Weights of a small transformer language model.
Size: 12 layers, width 512, MLP 2048 GELU, vocabulary 8192.
Architecture: no position embeddings, biases, tied embeddings.
Training: 900M tokens, 13730 steps.
Each number is 500 + 40 x the weight over the matrix's rms, rounded and kept within 0 to 999. Layers, rows and columns count from 0. Numbers have three digits each.

# layer 9 attention key, 512x512, rms 0.0341, rows 389-443, columns 256-383
527456505459502488443517537458442499532491497514480530550511523513563486428545597404488474498479466511438482533604409438586425487487557456436450436509522444526458485556460477643473488545509448495476557465565474471485480525542509448519460532495515560546482541488493464529591498514501495468504486541451501512581456445551458425489472505521496496510503544501474486484429534428490516491529
517456508504539489452439444509489539456519484476465464443499554475481500483486549576485484514516479511530464501494444473483487419479536505570463579502531509490510467485511519461473494527489544536458525544495475471510517483465475496495425444511496508475529515587597523502504604516452482438540485515502501582448508514503473514531500498476608518547423488457479514427590480484509493550553
487460382431488483562490488473558533524473513492553540432447542501456501545551494425497463443429504494482518500550558495495454580572396493473543501500536503481632459512567542510505516509553514525468495445486461494542481480449577546524476532561535537515534523532415440451463525491514542461518479481535535557509408493477457494516542432531429455475474456524473487499522518486521480479556
530507561443481524547507519548510524493532536524453522618474449542486458507504477363531487509471539454464525530512506478509497525504515492469506514460475541558515556498485529522469508420506502495477459487478514516462465492521548506508476513516498578512485472457493440495457477476499500440539525421502526497469433645431532481488453525445486540463500510477507543539530513482543522473507
488513496484520441483561510437523476462555501529450511526519522512552484523472488439486478465479454526541536513471512494453477500488511505546478473495463531504515524577521490538519507521484493498591535481516449556542559530550463554449503468477448499551516469480507441598519526518469572513487470562500510438468467505584480544519509411560535456521447447489504482572468464511427482493440
484538500439480481466558521477559520503575595414510481514477422533470493502441542597513513415501491499531499523437526571473578509520521477500528566567456477408525473551478509489553454513448509514582511555508504547559541476499530570500518421517503521454575499544568497535488423447472551498527541470563470491383442538421442541526451572539524523480451453495503522552523458522495527445477
530514526504524548476503510500494515483524521507464531640496430534423540524576523438509473547497575500496474493546451483502572484527513466508465443499528540502469527469470497561534506510532492530428431546431463429469478466538557451540500428528538578527513521441571464446465444504500517423492551518484542476421532582491506525437473468474493530470465536439487524498516469519484507519533
515446440454488427431566495527561487465486453497518500556527479504496503496546447531505600542532472412582565549527460474467526483434509562494463449570475478524554556514546482480511521489523439491460493499499490544558533509535474547546585539485426502502492557501455507479474530527498578522457490481505488506406397520523504460470514516553459535493565533589476519561509523513475446402495
501521489486485511535456536558507476523512567496513511459482500515495478586418455540623534491530445565494510518434603477472610443564511531574463485485518540448435533485519504502527496539515504520532498518404465412539538540429455538479512564495492575503533517509564530479487488510521476518558477575467489530525474507583507485491497485497595496496409444458561543468571437457528547485525
478487567528467484435578539549441480523518452526498471608510497498430497578510488473532543541475521509455483579509546521529575532476492565505388420470417561466449488497523512494545495483562488493525413431463537543518511524486531533482492565509499484571506445544454509528542367523536496433495475480517473507389498523495574597477486452550514456525583459497450456517507512524509489467445
474516489496540527600476512535491531508567499447492458507433508488528554552416475586439535496508545495537509489434462422532588479453538507517490463493578504523556541497456414476535548487551489509590568504508439515445444559499454556502493476484499515485479510419523439562496485525510514545497455469567468477495546466414487441497472434472489533532531476595491490532486524549462448575510
461535457500497527469493501556557442544499489476490493456557457478527516534552473509546506518483512536474457474456595416468548547537502566508549511474472575450464598526512440507501513525528553523471553470527489496455523529484507593519465566467468490576483515532469554543530484577490568426490599552485476504481543505502541490475445471505498474450546502506541499488444477465513544556416
477509441488459465508439496506530536559431581466561477484504553557510450513539487520554584439464437567508523545428476477428530491487450530484540517447534472473507558517495512504463486499536531529490424560473605527513530557525516440437545581485493506473527479486472533502479513536492519469498508453464453478538493473478559452460522596551480480480529502568471519474520492456586438477496
477474479451570510400464539423490541540514502557463528564440508525505468454492490468530428455507517542461493537598451395451505523429502406509347354585499474548530482519531480504512499511533508450507453500572465477519530511581566559493472579461479546519457449502462527482486528589556534506481579535526523515492533561500542549468474483498555502469538508602502489559449516508471450482417
523467449545572500462476527470505524496527499474492545479465509477532567493538501406540552489510488518589468532499583478514537521531550494483563577491565437493528532528478488514497505488521495462485530524520449521483462536486463553530524493470520489413438545514409475531560491506448490530481465524503440449449453488616473437542472450445473477510493463552425485582462572482492483510516
473451364479436442489506513416512482550495521463463596458521544476457606537465492444481471553507444506530536528457437536537484512538509573479516495519582523548464492493519523510453557516489502547488478528495454408388412544514530450526453462437528471442440437491515482506576577493536509464446450517469551528530466436532478512524570568451504540511510437508493505493464475492559508478527
528504506448523578504487553488469524500549482526506522546532480479456495532468506357461498552472527459457500479520529476514473555462486496492486532507538533493510521517520471585537452485498510495527530445556546483498462494496482514490559505495473520463492468467483514511505496454508470506528495439549451536471479486473493468555473492471522509529527489509495543580492567466519508515492
540582568555485523450435443535498486500467467555471426454485535516507555467475521587448501524451513500489412467454502444434496443475543395467514488458453510504503549505523524498525491480485482490584504510426514546480479414621524459505459549405592475453432432483520556528490532594496505493434499527456437424446530519370531473488511487520493457538517526478511481527493538546454426584493
515514506532515587472476459538520498461431384504567499479502532451472498510584496575550504514480480530536446488482536495432526530497500546535415472501465461512472524458492495440503524484485466467478503496572559539485538486493491556496438555488449473553502458499530564536432458517466538561461532505511473489379538483548521514475457472517545505508489468534565478459557411563497540543436
444411548502461503504542516475480540502567491452551561569522502558471495569473537476535513517471539504453487513527484515490557489529568432508454479501530469478525444484481418504521588492481511496506501471559530569483468485507549566450546475486517533484458456500541533499539508446508463518478503446523516500428448527555544521482427460509504506517496446546491530601496556523535531545517
467511469421471540534558553503533489451525527505453524525508548480529541502455516427533492511493545519471520505560487422498529493470559482504448424520527482522516452521522493514501509488486555404487515492596557529460497532435499513513430528507470562522492546568454444478480501491526535487473495497503523557428497533473513470512495476466498519476513401571488549564479488513560533483430
537520500555496450550520528591548460490449533536471498430513484505529496506518549617526554501512508500542509479458545448453516459471449536496533461473527528453527586499502537477531472479485510477524466497539528531486481518548470500515519513475532479482600528527506410480551462473471557486579554455553454441471465501560489467508526531496460498505495578542512479473483457550534481467516
529499520528543444464534543512560462487489507476495446596538434547487521551476461457470469494533578489523490549453404546497472470491522539517535419464467538554560574485526506519462471460531520567569523489517444426575536449436512525504460490479486527541552518474465468548514468479465505463429542552540530525534506503483519487449511546524466474423494525431535459480556466501446524513429
533480486455484556499504498485561553499534551524422538498488506546470498475559568486548439436493500534521593520517572494536499513513480555431524483540478379471491385469444521495479541496492510554472485482491431409550530499466519552507433463489443640492538554507426482497492538496454508491528513406513511529545472608557534457510427545537537548448478483527448502497515497483543514544544
504480504470485485485512562534456440514515490543515496577489535468526431494428459394530505538576499478450586536494467553574470514525588500489566561558514531515479508515483512493489539458473512426517482533472465495562503510495548543550523491500544537487492482524508509460528485490520493552551445503556548505549514569499481464446549486511495515515525463465518497505474588479510451447442
484528505508505479468482495473468517546464554509527560452444493537534501471517465454533490474560507470555465485474552519488456503513433446522670570527439509430501466517475515522448458544484482520506501546473507502511570457505536494502485513472514492550550503453547551565461514475524542529527537554525502538504457467569469475549479528527525457427454524445499466476434540487466519523492
499520506517485623549519525498509508519540437488510501496503512439536504462447522380497499577483484491549445458471565536487521522507544479477423495465501527563472543550481514535452487514510555427488493497518451435447486492534499517556441520515464507502530430506549445496535459432501525530481560488536479468469533562529492445482435489499525556405483447463508554626449483507480524505459
510473474522451474557494532507444503458432557564502487442450509493483458541547462610499529515572528523497515463458525477516519559502494529473496473484499587581514559446520481424502473500493492510441482494442586454488506569423429447476596558553490511513533419544447538458489479521476509485557527516461587506500543492528460525422494524438461567478471569502528547471591449528487452414520
488384530547519575510453466504467546479521460484510482540485481504465529522469585507557532543574518484508448504463538401494611427511490550492508459527535492452575505436506471481491462513525562536447490500447417496444541503487464496529485473478575503513497492486553568462538528495492547478512483509519485469534540573534527500483553440501520535508447529536563512433468495459561431548539
503511573486487453505440483570531504511506513559538482528532521498515507444500484567435544500507550543623441509419437520591488544551448485395563549540513459474497513482478530529546500508496466540530498499473482523528535432555441494559528530463600533408510412516454479534547513509466425507544585508531532439512542429513566470524462532448445507448475501469568538481560517519480459550543
519482443531467544479471484447568478533506537517469451386531531446531503441519598625517527499465439535526505452498486489467518481554578486545439448507522495487494549442490446535503501514421557545522553510520474511547457547556412477478492465527499413506514478515507429432531554538460538490506511499505472470473490447502470499522461516463512479507520504515525522518398449547537552503525
476457496552485517460497452510485466556509543493484474503560503502521497578534462463456499535460521515489492516506398498472433510486537489508507416502477580515542571462527438436560511528479500432524535481468422607533439537491489527559574569453480467490513493430423514480488397535472477477445500595556478492585477434490452470585556468503499563512492501531500534456550494462437506541494
495430507481467505463519507530492447514506476514511516538569468467535552515560530580521533502472503526481541536506508472543479524535522546524453480515495582531437434431553500554525527513458454487488458441454562466575479575528517529507497531475493491522537568409542486498437549538549509424409503504541499618519510515403577547509464482479516488517452527515472491440403467425506511515502
448513522474456473487600478519588435537461479535594542518472485559468504486579429613490514506494471444491473489462554488509427482480426501470487533436435528489426530497507523460519502507486467516526493516465520537565550532537465416461486560450464539535580520448463551493423464529499531654478525520478420499486487562495486509470540516530519478432469520480518502461503463533458497498488
503489501491558491478524477515493489494441403504479554530513544479435463520513463470559492507530428487542573494532510523572455475445538516584494496471496528460551451550462507494423565548479518485428469510497528429524494522560589527449466447546510424578573456529529541463470533518527511524498475457493449541391509517471504540436473466477517469456509467563539479468441524475494488540445
507524519532512555537530396477462510513471524516387526574510499516545501514553496396447559533490501408517514462521536479542511523510515523529450469514567550439528456451455461503471482502475571508474501495473420477407502500453446525464430457561490460431507458489485550531578515418546488448468452434546529530486533565503463545416504533495519440496570534511586495486493480492524483523521
523500518501550414479496483593468455429535544466532473590608559478541411525431482457458452458555552483509537575496448577564476530458506512542571556490443462495534435487528504566427481556486447524581544498431489499521499365519554472491521544508489521459500593471500510555527524513529479441442499503571538508538544408458480494612552512562492485560468445423454489570499503479480491487474
486461497523495536486504491466437539483444507476481511427455487495592472511433487522523479516502447505520509503551454560406550537485462473426553563464486459471530475494505551544523492567527494501484507536430537487478514526472543546592515464576551475525553455445512502523461408473487479461502503597526492412570522509509477475489474508600491483501459459468474441489500468532485454584483
530507651495510500474451483571498527540478476560552465584526449537553495465519502543532436419468520435565447507508342549515463508491442473463510472519455480522528471433444502508460501480495457445508498553412530511445496456604571474480527609500513438522519478515498485562465515536602483485454479480497524423533545531458562518545486465511443470498498480484486440495500477579531516519509
438509513487462530529495507471536515520535488468618434421448505497542549506483512614509546483499491560517439474569473455443491464524507468474496474530511547497452533523477467477574468474483424524533524477582562544475580533462454513484530530507452470515547508474548567493485490569442511563532526582501445501496533440556481533478478504590470484506492554511485510432562541473492489548566
534510456480553508536482560454504467481536536551438440541482462480549502533498516448508515511554583492490512522530521497521543501486535480511528522516522498575558456505478571565538412459549426565501501550497547453516552418518513513522502534533515533448502503406544472500495538496520509517539524508473456444563476495434558431419456505499487480530512491433514582482527516473501456520525
496457484538505451482498461490497489514472476449581499440536544540504522449594526669511517511495470553542422484476480470431519443484452518517510460499497478488491485444537481492504473562472460481475510511484543593525509507526489505439516499496517464477510527495533559529456495552483514512480466520435484493475497413528509489531525476548479485502498531535505506461453489492563516506474
511426464434583442485441492548489499504484456463561471583499529465442524522442485479493485484474455482481511533447462521510519479448495601509488517490452507506508453460467513420462521484461521452502508510480547449581544512501552498518461499470437490491474520491476498563442513518463487507418453471463498520481486591429531455482536567513480515463556531554549482554525518493591485458474
491563429526485560551444461482458529464506453500507525509411455498497447473494454516473495514511546447477499454526483573494582481467515502491482458543462495517489459497467480458538521491521506460503480465476487539416486464498549492528496477505527519511519456512487525459519504475573547493509540463458534496466548509501530474469469488532523516502495530532497563502535498605466495484524
368425482426509476533527453511484517464508450468522497426453490456485496456485538542501517502524461579498534456523435550494481508511549531506414486534504503532427466549540495520575499474484483501473550506518493505504486536561532517524478554584511541532528472540570519533469510488523501484493454505515540513502521400521534528482504492560541556518485507528461516510475472494514467524505
560553560520558527563494459559511492450545487488546443528471468530478487424413515496438466491534528485504515455522524503536525513516526510519526609492482496502514546509466551506518433464512487531588546442526521511486505430579469427505462457529457482512499497462522514506524486445491500523511518433538405466512507537471498584493441551504538512505443483479539540510526536463493482533511
474543480532476446448500518506457525481459570575456533526485487548511524536506478442560501474549586516485541549500484487527485539511474401482543508484472453540541513513556539471435483499541457512514493526466535482469491454441492415523528534534559488469473552477467533456474507520532444402572533470445505516548513432470479489436531603464463521520518505442431506402561507511516488480514
498466471500508530441455495567416519458476456510527583486475443481534414562449485456503410458496530507480547521601501509544527488482499514619479545519397424496555500430481456472447534535482467483514473483510506496451553494483574642488506453504483505545527492496493551524486462480503510504480570485519484553443603455594497548547529506557574432538437435497509480500544527519503549525433
596532624476445432421484466550423510539533523557485539507523397474497444483508463650547439500574500419525448513545501464486494384556491468484502450517495545450400486490446552468450513485446506559519530583417523469554511458510491451523478499424576492498491528487570619416461561529477493527521529503514517505510487636490498568506514498551543523555445516460475510425591540546527529520562
380504551494529461525477494521464497523472483533487479555466595520493512466445531498527479522566434476449507526522488523477516413488541466551377490517519505518476441519512519472558484457511488475458466540504558524474572473490545481488556465493512479529507539542605596474453517574449425514500461431491501502473465584475549513447455495547564482520497504453510488565590507416504471475467
549476624508471555522496516571462496580557496552499526556481533491543480457426493524499511517481582556496478490535542470565520487565466410472572487478442468495458521521498501542518488510521440461606501494470500554479417431518525471510505519452532538482441523448518523535486476482502454445524473470560500548498516483464529561568538459434508523491481443465524532529530569528458514551472
583554464523491578620469569493514474435470437548514560554476466520525504517512458406518484509454580518455574504506497473564509549514502482483499513497512477500483551551482458507574517503516478503532550498515581482522538511451506473507455479450506562506494486517563487489517512459501500504464475483531537478493554459475544492510481447469549531527440512456544501489533500482415518556539
461492460498520502454481479533479491443548542479466519428423511504556464527530505574500481488517505498479508515459632576489541525472493477559503466454527400576493477474515442521525489494499474463559503509408509493527450547556486478523505452547487496521450532452519540510515457531526508453479506466445541463512480560430468479547408525497502452475518494504519491481494468448432494455447
517475508560494469470535451478488482522490477450458473390525483461528565515532509570501533518502392537483487522500436571447499475542572442500475476517500518412499510496500549491544459444474572531446471501477434473498534575441448535527511418550519514451529502503531502525500549474467516540531481480503466521475496438504491556537420450501471506547450463449514511475575443464577602511572
472509453513505483486519415567515496553500458477510554408503514483572437476478498506474532522526478546532484504495509492506463483420438475515392453525523495454397526553543526437532491469471567533462510517504541504509523492454497496533448480518482505489438509576430571433495516523479516494510510520527532535462451427560527481462554491502536446502507510513500558495536551505515516478420
# layer 9 attention query, 512x512, rms 0.0348, rows 390-443, columns 256-383
467500534517446476559559418455455458541505521459513498455519583527433465561543499493552587536479527497523490541510526539498512508507488521444502508443547479561483552497483477488405522560512526514493549532521507452501517554499386501544507556532430565516520502500588512414533524498514483445532524500454482428441512580548484523514504470416476470443459487514582595515528475467557461486497
419493539475510593515564527447622477443491561502487519538477519504463469453570497489506507399473534471546573499465532455521398548433490466530484575459523464522542499461485498582477528591540461463456545386436497545588483532576534544402437472527498514498491513554432474449476460541507461486614489456420515528518407460505515494467525477415523542556616546556470450525477480510466417469560
519542402431465474485471511511551494506482496502458487483444498486526497485516463534502467462479474493473450503490456512478502523483501538492575517519475478470520506537592514480441529481504519592446485456430518437470510447540522490463555523543553494467551485517444499557448477577492490480495490508479549519514478472396610514570475545564499534481585482475521465548526496480501491527493
569539507489457508511495566482520454480526523451475473563466555601533550541535458459423474466472518423490553513502518472426548537495415491500563547536503525513466405527503502553533496509563412557520532464444529479486553418491558540444551488552527477520507494517561519514528419476537483633479521515499516487483489472560471530498505417507548479529439509558446502499518522452414475490541
495544479507478446581547550511551584453482508504502494499522467486536585520497564537519520442536526394612509502473438500414522536578570517529480481514465522524435470501560515538496575490491452503563532592513443513468448474564475448580522497552487533460457443458490481493538380524532553484464566519477556476461456517532504507549503548449465551510514417497599584474489459481546507427443
534463414403482470501548527427525513524472574498440509490562495450596480515502438580530519379477486521468441431525513522489438433499521553501483440486506496559451520569522514449490521503486497425465540520490469478473512499508458515550546530519484536547527518449537492447506459528536505403469504536547541472443484536464546551472486594484530502474533490470600535493539584482495501484510
476484538497520521571537493464486525576583500480518545513431447544540450498451476559514567442546569476564549496465482508472434505548488520480494492506419499483531543513495515444492507479468420500584443502464440575531480566556512542482543495508480442452504530486497449485491499499530496531485510442503527505536548513553588488518480543493488495520493517548493487463445447526469407512548
475492532479429549613475555462529488466549471495535518512597444496495483515455561519518548471526529561541520519510492419494472408485514496564462512497455458497565456466501490438524485499442525514494446486513489381477573589465429528480514540513593496464463495511527489439512450411529536527507552519562466561513564545445480504472481440498516472457482471426402496416555522493492518506533
551498433489481463487511546512454554513494371487445445567492454473574489543489470512465507501495553540498534489495547489519472560514522429515537442559464502483474571520538550578549439513522441462519495582531493554518524542479561560534486560461498519571501546542536496526555391463461470483466510563531430572525484520517502532475559467519522557473506456472534472522456486504448426524452
502464464528548436458570422560487518465468467472539481501567492541554516496468494504498512477533512470506466464483481491503455423479536545397461459500596503464497503471524472519489518498459538428534488530473458473546530513488462500517493473412557506559572544505525512560529471529524552430436474539489487515532455498566535454523554526545535505517473549523544584489494471490487432502482
555556445528530482482499470407595473530490455456519445549570475547504570528476470535523496523391465582422461515530475553533517410518520404479454528425530513528504511506543505502497416398491507530540473510448469496455486573501474528466541453444528506480508559562509524579495510469538505456500589500515533429523459504522473468492466486448531447555474458539527581525510498485509478512449
509557549412474591592473453523476543551501517435490501533402464491528439482509501515565481526574384519523487510494505502548504434434477531598454522498491509511579465492454525634456509574469478538527483391534536510579535439569593519451449480538520444515470524513466483559467543519479501502580475493531485494490473420468568499493471482552513405472531448481469518494454476532504487555568
418508473487544521519517575476435552478513463490471521577504531531452495521491495482430504443541501485536557495537523522408459487554523448551525424483492426551460519528431559608538424526535479354524437512519454522480549445522579468481499487502434549480440601463519446428470501473495487464444477560570527481471542474590506520530492468547458486508592487550469524540458451525489391482533
517508509483449508465478443492526524512540480459538466571528522516488506576466462408567577500462526449566478516491539405572505521460502524470442557474531510535467527511432478519430568502504481503478566533476494563499574516500527538500532487543491452508520503491507476441494529507601467495526544441477463399591526466550520484543509472449511377511455518533520531428503472492552546470525
508579505523492580451549379492484445509427482503479504456525562487483523473502486538466518522543470510552487484476487454484541456500501520439464552436517502446538472434490529504532571552489544471530561519527444548509521577505473459461471439490512426513548565558495537461475567476533535544486521467535508443469481446490479531482423544467559454555518494532499456503457509528494537509476
439456425499568496543492539541498430500525536527521442532445553438536536509561495480431468451543480442498501486555541510490521525508500543551483560498505525527506461492576535503468495502521526548465452460543500503394452518467470465533455542506490462457572487446525478504544442445490485463494516530480513512557528460499516516499500489517468488534471520494516508483463516490507532497478
507504481532463467400484445560467574499458491495433453492484531482502464477513567493537454543429504446480445454558465495486537485497604526495493459520554528510413546509564435486480459449562527443458546487499528463508438443481466472502556499462453510533481509412484498479560527478532468552533516596507608556416582525464529540505481551467530552475567481554539484480463539528545465520504
519410483527537497460553542498528431515509454537449470519585556527506440570519424513487453454429498496499489413518514523484482503526477466473470407535505529540437484474459504466529449465476502500520453491505500490530538502488428541554546506438502511496497531400496536489501521468487451546449485468524443470469497555521491554508508459503488455472448527511512543489508446507488455505474
446480493508526505521416532507474580449553462498507530486473531447532476540516522482492539528495475466513472536512432420465478505519515503489482479489562537501452513508440586561542526525480407479585427545478513583531523497536536508492526503512492526427535459493511480438577416430528496515478440550486531403491523520456538488509532523526505512515535479470418507489504499446592458544537
420538433474458532575502489498551455503520535461460495510527474541527516504575519494489474480521483489480479500477548466509503444531483473535488457524545502474490476547460479527490569515445529477564509538483554473493553494505474498586452548524490497461536573495507490510543512542534497514497465533443492479443536445549547495510470481481477513569555452435523519491558480440458466467545
484508504496541477479519476449524510494556534467492499546442488535505495541479531547569498470485531451531464527471535565506506417481514428559416454495513502480586423505495470496479532512529497502544492527431429516487545490469459520425543383458533460508568475513502492473489504586491476425437565495468438500506500483579513566508462538485539495460411468539609517425536497498513526474499
588544468515513501463433553453494458427545457513474510448475476490532462570490532507520470542434498482477517508501488508500471547447491530468543494489447514526462529493497490441582468468541519516490600534457469480556496530484470493517532519575466491467443458488474476558468507532545497463508531559547596443394494473484550418517428528514493593522520474517496506476497464556537492493490
477523484497566533532579498501553474431519529506488526469475512580448495508511513521567514465500527534514503491499497494553480577496401532548501525503438457496464478439602486527484562454471506463512518522478423518537546537527446581495478531509512481473501517511522469445542544512495497503472479463443524495451469519581549513466510530540483491499438504541488572485536492568459508507571
505506479500506521522519506553512472491527452526485532441525504552441509497434581525485514522496461538558575526482506474549529471553548474568523560525445504506447509553484600524567488538492516514532479561515538503513450439512536493507520498470488562490418430461448482563483548437475579507496494471536460550610550488517460539488460473487442521516543513534446522498450427522535492461487
499521536486496597492513562571514522546451511499546486511571548425498483520490533432505557532478514485542515512471474549494546464492501485547538567480507475513479523526606472492536495489492592473498552521570470500401446552556495437508482493518524451487441453441503475514541530517569447538545473525540567492530461469406523516498535517488417446552502442418524443555474537479447493489453
551494431486526480493532504493571434513485447557409522580521497496500517526455527461496490466482508471467455504452530605596514455574440529490467438505567542503482471539509411439457516492490518538512525511556474464466561451456545541537462546452511527499526537507463538503497490497510479524458546520468498487504524500524502502508503493512539459414498524512525565509557455519500479459415
448574519529518421420508403608543496468538508500535498524513529527482448546463514548421482516434583521485465515508498439505444460509583552464471530522493523495561622408498460470462482519515578530526409404534500462587541515480436456424515449469486460551437461492424474442466527522490526508487543494456490498479444475465468521552495522461489506486500513595562582498437498571486518529467
573460517592462507428427434464464591599527467464474502462525468596500507551472537525515550504463514535504440535573535512446484472408494550440478427533523462511513494478437442498518447531544494514532450471515471517460489552489499481559511554476538485512410448525555517460543546507479488486552512603550507425555442601452582554525483459546472504459526556507493508432532494544495491529542
526458507505481427415491449547470541508473460487526479512550524484518489456514545549538515519473458504494415528535426467568511471443563484512515567484494545515497603477637420490510461513433486511458459502562419480539452475493409567446559497498560565463483531532507507473533624512480549470522497493486467479505505505515480577554496574513507588476446473480480528580495499511534544461499
537519497534472479512496508470511467561529504477434512538497450456534510500449554443494544485506544501556543479488564557472576523608494479455472473494545439503487447533412565482452448481478468568496499513463538441437483503415504555534484493455523561478467451481540511417517443535509563475492509493508493463505439463553493433416509492423563514570493523438472589466501540468548480504520
486510531512545391538457526520510407435502490518551543500500538500462508579510420477495475536456492477450501460551488547443500504431515511366531517476503452444465546510532474454554469400533557505515551560460475492422476463501526499539514505511580455521563409499451539507515489464578524509447499535513510502536518514463560512526460491561516548503503481450563430536517567550455553506520
466506519535432491519533567517491470509522510460485525454513484461470580416509496530465513482484515619535573515481579522466514602560487492433534497511560438504460501487507601535570567547457500556520473545481502448511572568476545512489540499425531480467557478528523530633475491517464545534461450461472467518532500502524480469462485439590483496507493570536442465544526491441462398436418
480456526539551527545476509468472596482528534547482495512521499541527476443480504492486459425480491542533485495438531572456439550553483521523579517522382523509488468445490464547498549487477477461483494494512532420504546493526550445532471522538495473563496492458462537501544506429443529489502460472565519525524572520455549450452538468508414493375465549485503524537499435555433502501555
542494488552471507476588499460515485488453497418371560387524514526505422491551424508514498510555480472491486435497498520494489439521437400531520458502471537472557530486514470487415508503496523534485445493493553456567543514574542559484444507421426453552525471540490485527479457445505537563561530402481435510523493559539474503491492505483472454478458460528518535557560389485484473528475
546532444507466524461483395494544451550548468441441528460430495506487484509491465481542448518549539502470578461473560513531514498450495481531462441509491565448590585416413537504443469461455439604466491512447440493457500540519533503590498520494557478530498461558571524477496516470434492468603508472591490460514463582542531539487457452478539523485498438490490530499408458599512535560402
486429460473479430605454505487444417412512556458541470444428538449554500487509503556474524508578512505546544522515504509570541498495512522515554581475562540553516473519549492487517543578508492473565604518492443564480416530448490474432573553608505424493498600462517492518481483461554504531513438464468528538470551476548537505504550532459471564532478483516561496486480493510548601503418
534519589483547552482508466557535573551507517539409507528536505476472560515457527412541434631383510456482474437557409508530570559492500498586503517516534481500468522479513443515490482493571528522525510463466568496515491454501517561519520488499536576560543491477474492569456481545531477523466557545441475492509505494421498471511494493528518556524524420476478441520547468508566555570529
465492481509477478492424511557461532555511489525424479456441532510504542469450496515554454516485464487522479497559459507541547521456457524517582461457536519524446554506507565493521503496508515449504476580503519473457435372497446534540571597483499531470526526493483478583490513474473486518418496511451485518511581499428541526502487575546501481497499545513542456534521495517539569541444
477498589514494453559486556571473570552555504506568517576526453477511475456500512480503536505508573495478542473487521495502445513494485464493475529577457516570489509500456507523511494451503503499457495477561527516492500521500519493516459531496500563519525448563475509476506504387520483532571473444556474520514553493548444524489569429520487459504485490455452499453534479436493451473495
507545505460486517484514515581540543512544456489535454521489489496480479468494522503603514511425472507503530513499440527536493511503485511569435505442509467533549555468567582519438469544494517512527536455514554455540457541505474493443567472493484498513479574409542492506483487499438531549544472545493461535450506503541476495468493505503509474449471525559519440546522534446521509545476
500447608487479508491423465455475594507511537429526521525447479471505501522485448496514481526499553421500467499556494474509472452525534472452461486543557535531523511513448462503501477485515533503497496500510466565565503543508530541449551478446463491448482557513543493464521472489519490475518486529487500492444443543460508530478489485445460498495456539573492547493503498493499531492474
470458443512582473512518550485461447481540586518507442414471512467521498511533476515510491456550452519571400437448559529474553544485548613493525481481432485461502495521466553509468475491531492483509520533464498440493561546520463490524428490527502407467488500552528500578461491419528483506458528504440535445525495518461554450543504517533498479441491441500514471526500537454500480541458
492484453529510507488474506479534453521477474517505493465527448526477564445511492583538516464546523531504510496484470555410548460551501507425556479571496486491455510474507445502521514558495519525565479525465473580428507598512447472502522433483527533446442427478500504533486455494556482492488487452552511540528494556472521509520499517513426536434489566493523523474481542438464502521496
451553569515471459517542444537427583441475482463500531530501441522458509500492468503548497475526511506510489525478513471483450510469434453482398435535466550496527473541470488516463453545481504473533417495569513532550485532493535501550464454462509589486447510528526452465530536516479496509518479463487468477441526511506420553467492505461507493517582504482497436562553486527530453469498
493478458548502448513491498551458493497486436607501468445537535441494489485504518544561475437467476449437504437543459462507549554509475515437522545486521487562465438539565480481545451435491438495430492510490487444454492429455503441556494570468537492523484492500467597496490457498447485605490439491499494479548547523484530461485563470550483499435425555409578518546492523445559537480504
450525526493500529482408475475495551443459479492565518481465528478502432508490511510470465592441518498482496474523443439512464537429519449493491492498460487511546528481498479534550554618500561514523479437453495434547469425523479457470534472538488515548429520420436466496423607598482459497490494527541530498495486430467504469561563513533482529514513480484486484559429516562506549524504
535418452515533477522491538463531407501521456462575474442534482535514463436534473538461518508491495578534518484539535573532506428514513488545544492505564533585517500503466518537504466495568559496471470523484493547416506596571497484482486489524477520496503482528539494521451443480556444492506481447491523547502511531535478538506528457499509445500414395501482569510466427499492507522462
578520510516448456437467502470456525448541544503547553453539497548582446418440571568533516450506558526519455467585480524512454495503503418611485420523553503500504529489449504406471528476452488506500459554526435436519499450506485437459552556522515529454523481478510446435534592492531520500569561510544483530491553635435426537518504553474485503413473496509539483503572490471516560516494
461549544534533490584525503551450614541501523496458533417451537442522441541491491492489436517583496517519451503470483476472513503517495497485443484521473481571525490525507518468553479530575415441451510450514510549550556488521532502476444593480480413514495437484539561566388529472462415522557430474506556489408566601447494497532552436495499498495500482532458495485558565439447517521467
457423454524504431535483522531467551572421508540533518515564539503507503444436555511499493546417469507474451495566475447562466500479474455417550491550488523480503492487555483446525464450496523477519499581480506507430435475445530492536541541483513530470502591534526523460526469476480460480467418525469552588472546501443540561488550514501443580474507450409490525521497493526470532510443
525532431538510405507574530557560398470462498482526492459528527561463554464553407565469409498484466604486488446487558443464451480448509547540547557461420546561423482517434466518499547506544485471489423470522554491523469495477459480501543487458456551522503418485498586483491473477478534536462465536481454523449531478540442545494461430611517499498461561467504574475503463500555449441515
513514509531560482513479452434519541512454512543512470466431460473539588516484609462515509471492566547447497473506486511419452563478525487417459466510623467569500475371507472557478533456439529497523439428430494502504571560528490533485546438457588485526522557419437558506511578485506579531499506494454435517462446473513500478477493534509485440458507476564553470518511582435491475515429
573524572420433509520532449466512478537505463517491559434510489525535502533502462447571525521489508514478453436492513480541492495531480441470513518481534500432548516478479525526506497485506461503535540478503473521536548520509542544613536439506501573475447467541469488546557555560478466565501510491517557508484432530495492577528450463446513559491520428486423503460489514518521508464487
463511546463471508476544506465518487475546521585484548510476473505560462457499460470509499447543535540541464558436510506485499491464488410528409487528438483506559479512435512485465478500442507464527504423507482542514515561480619490542447466450517475466434438493469438459479615516497471463491568470512537522513493514575473544492453482481466465520531483526431511491495452550410481486576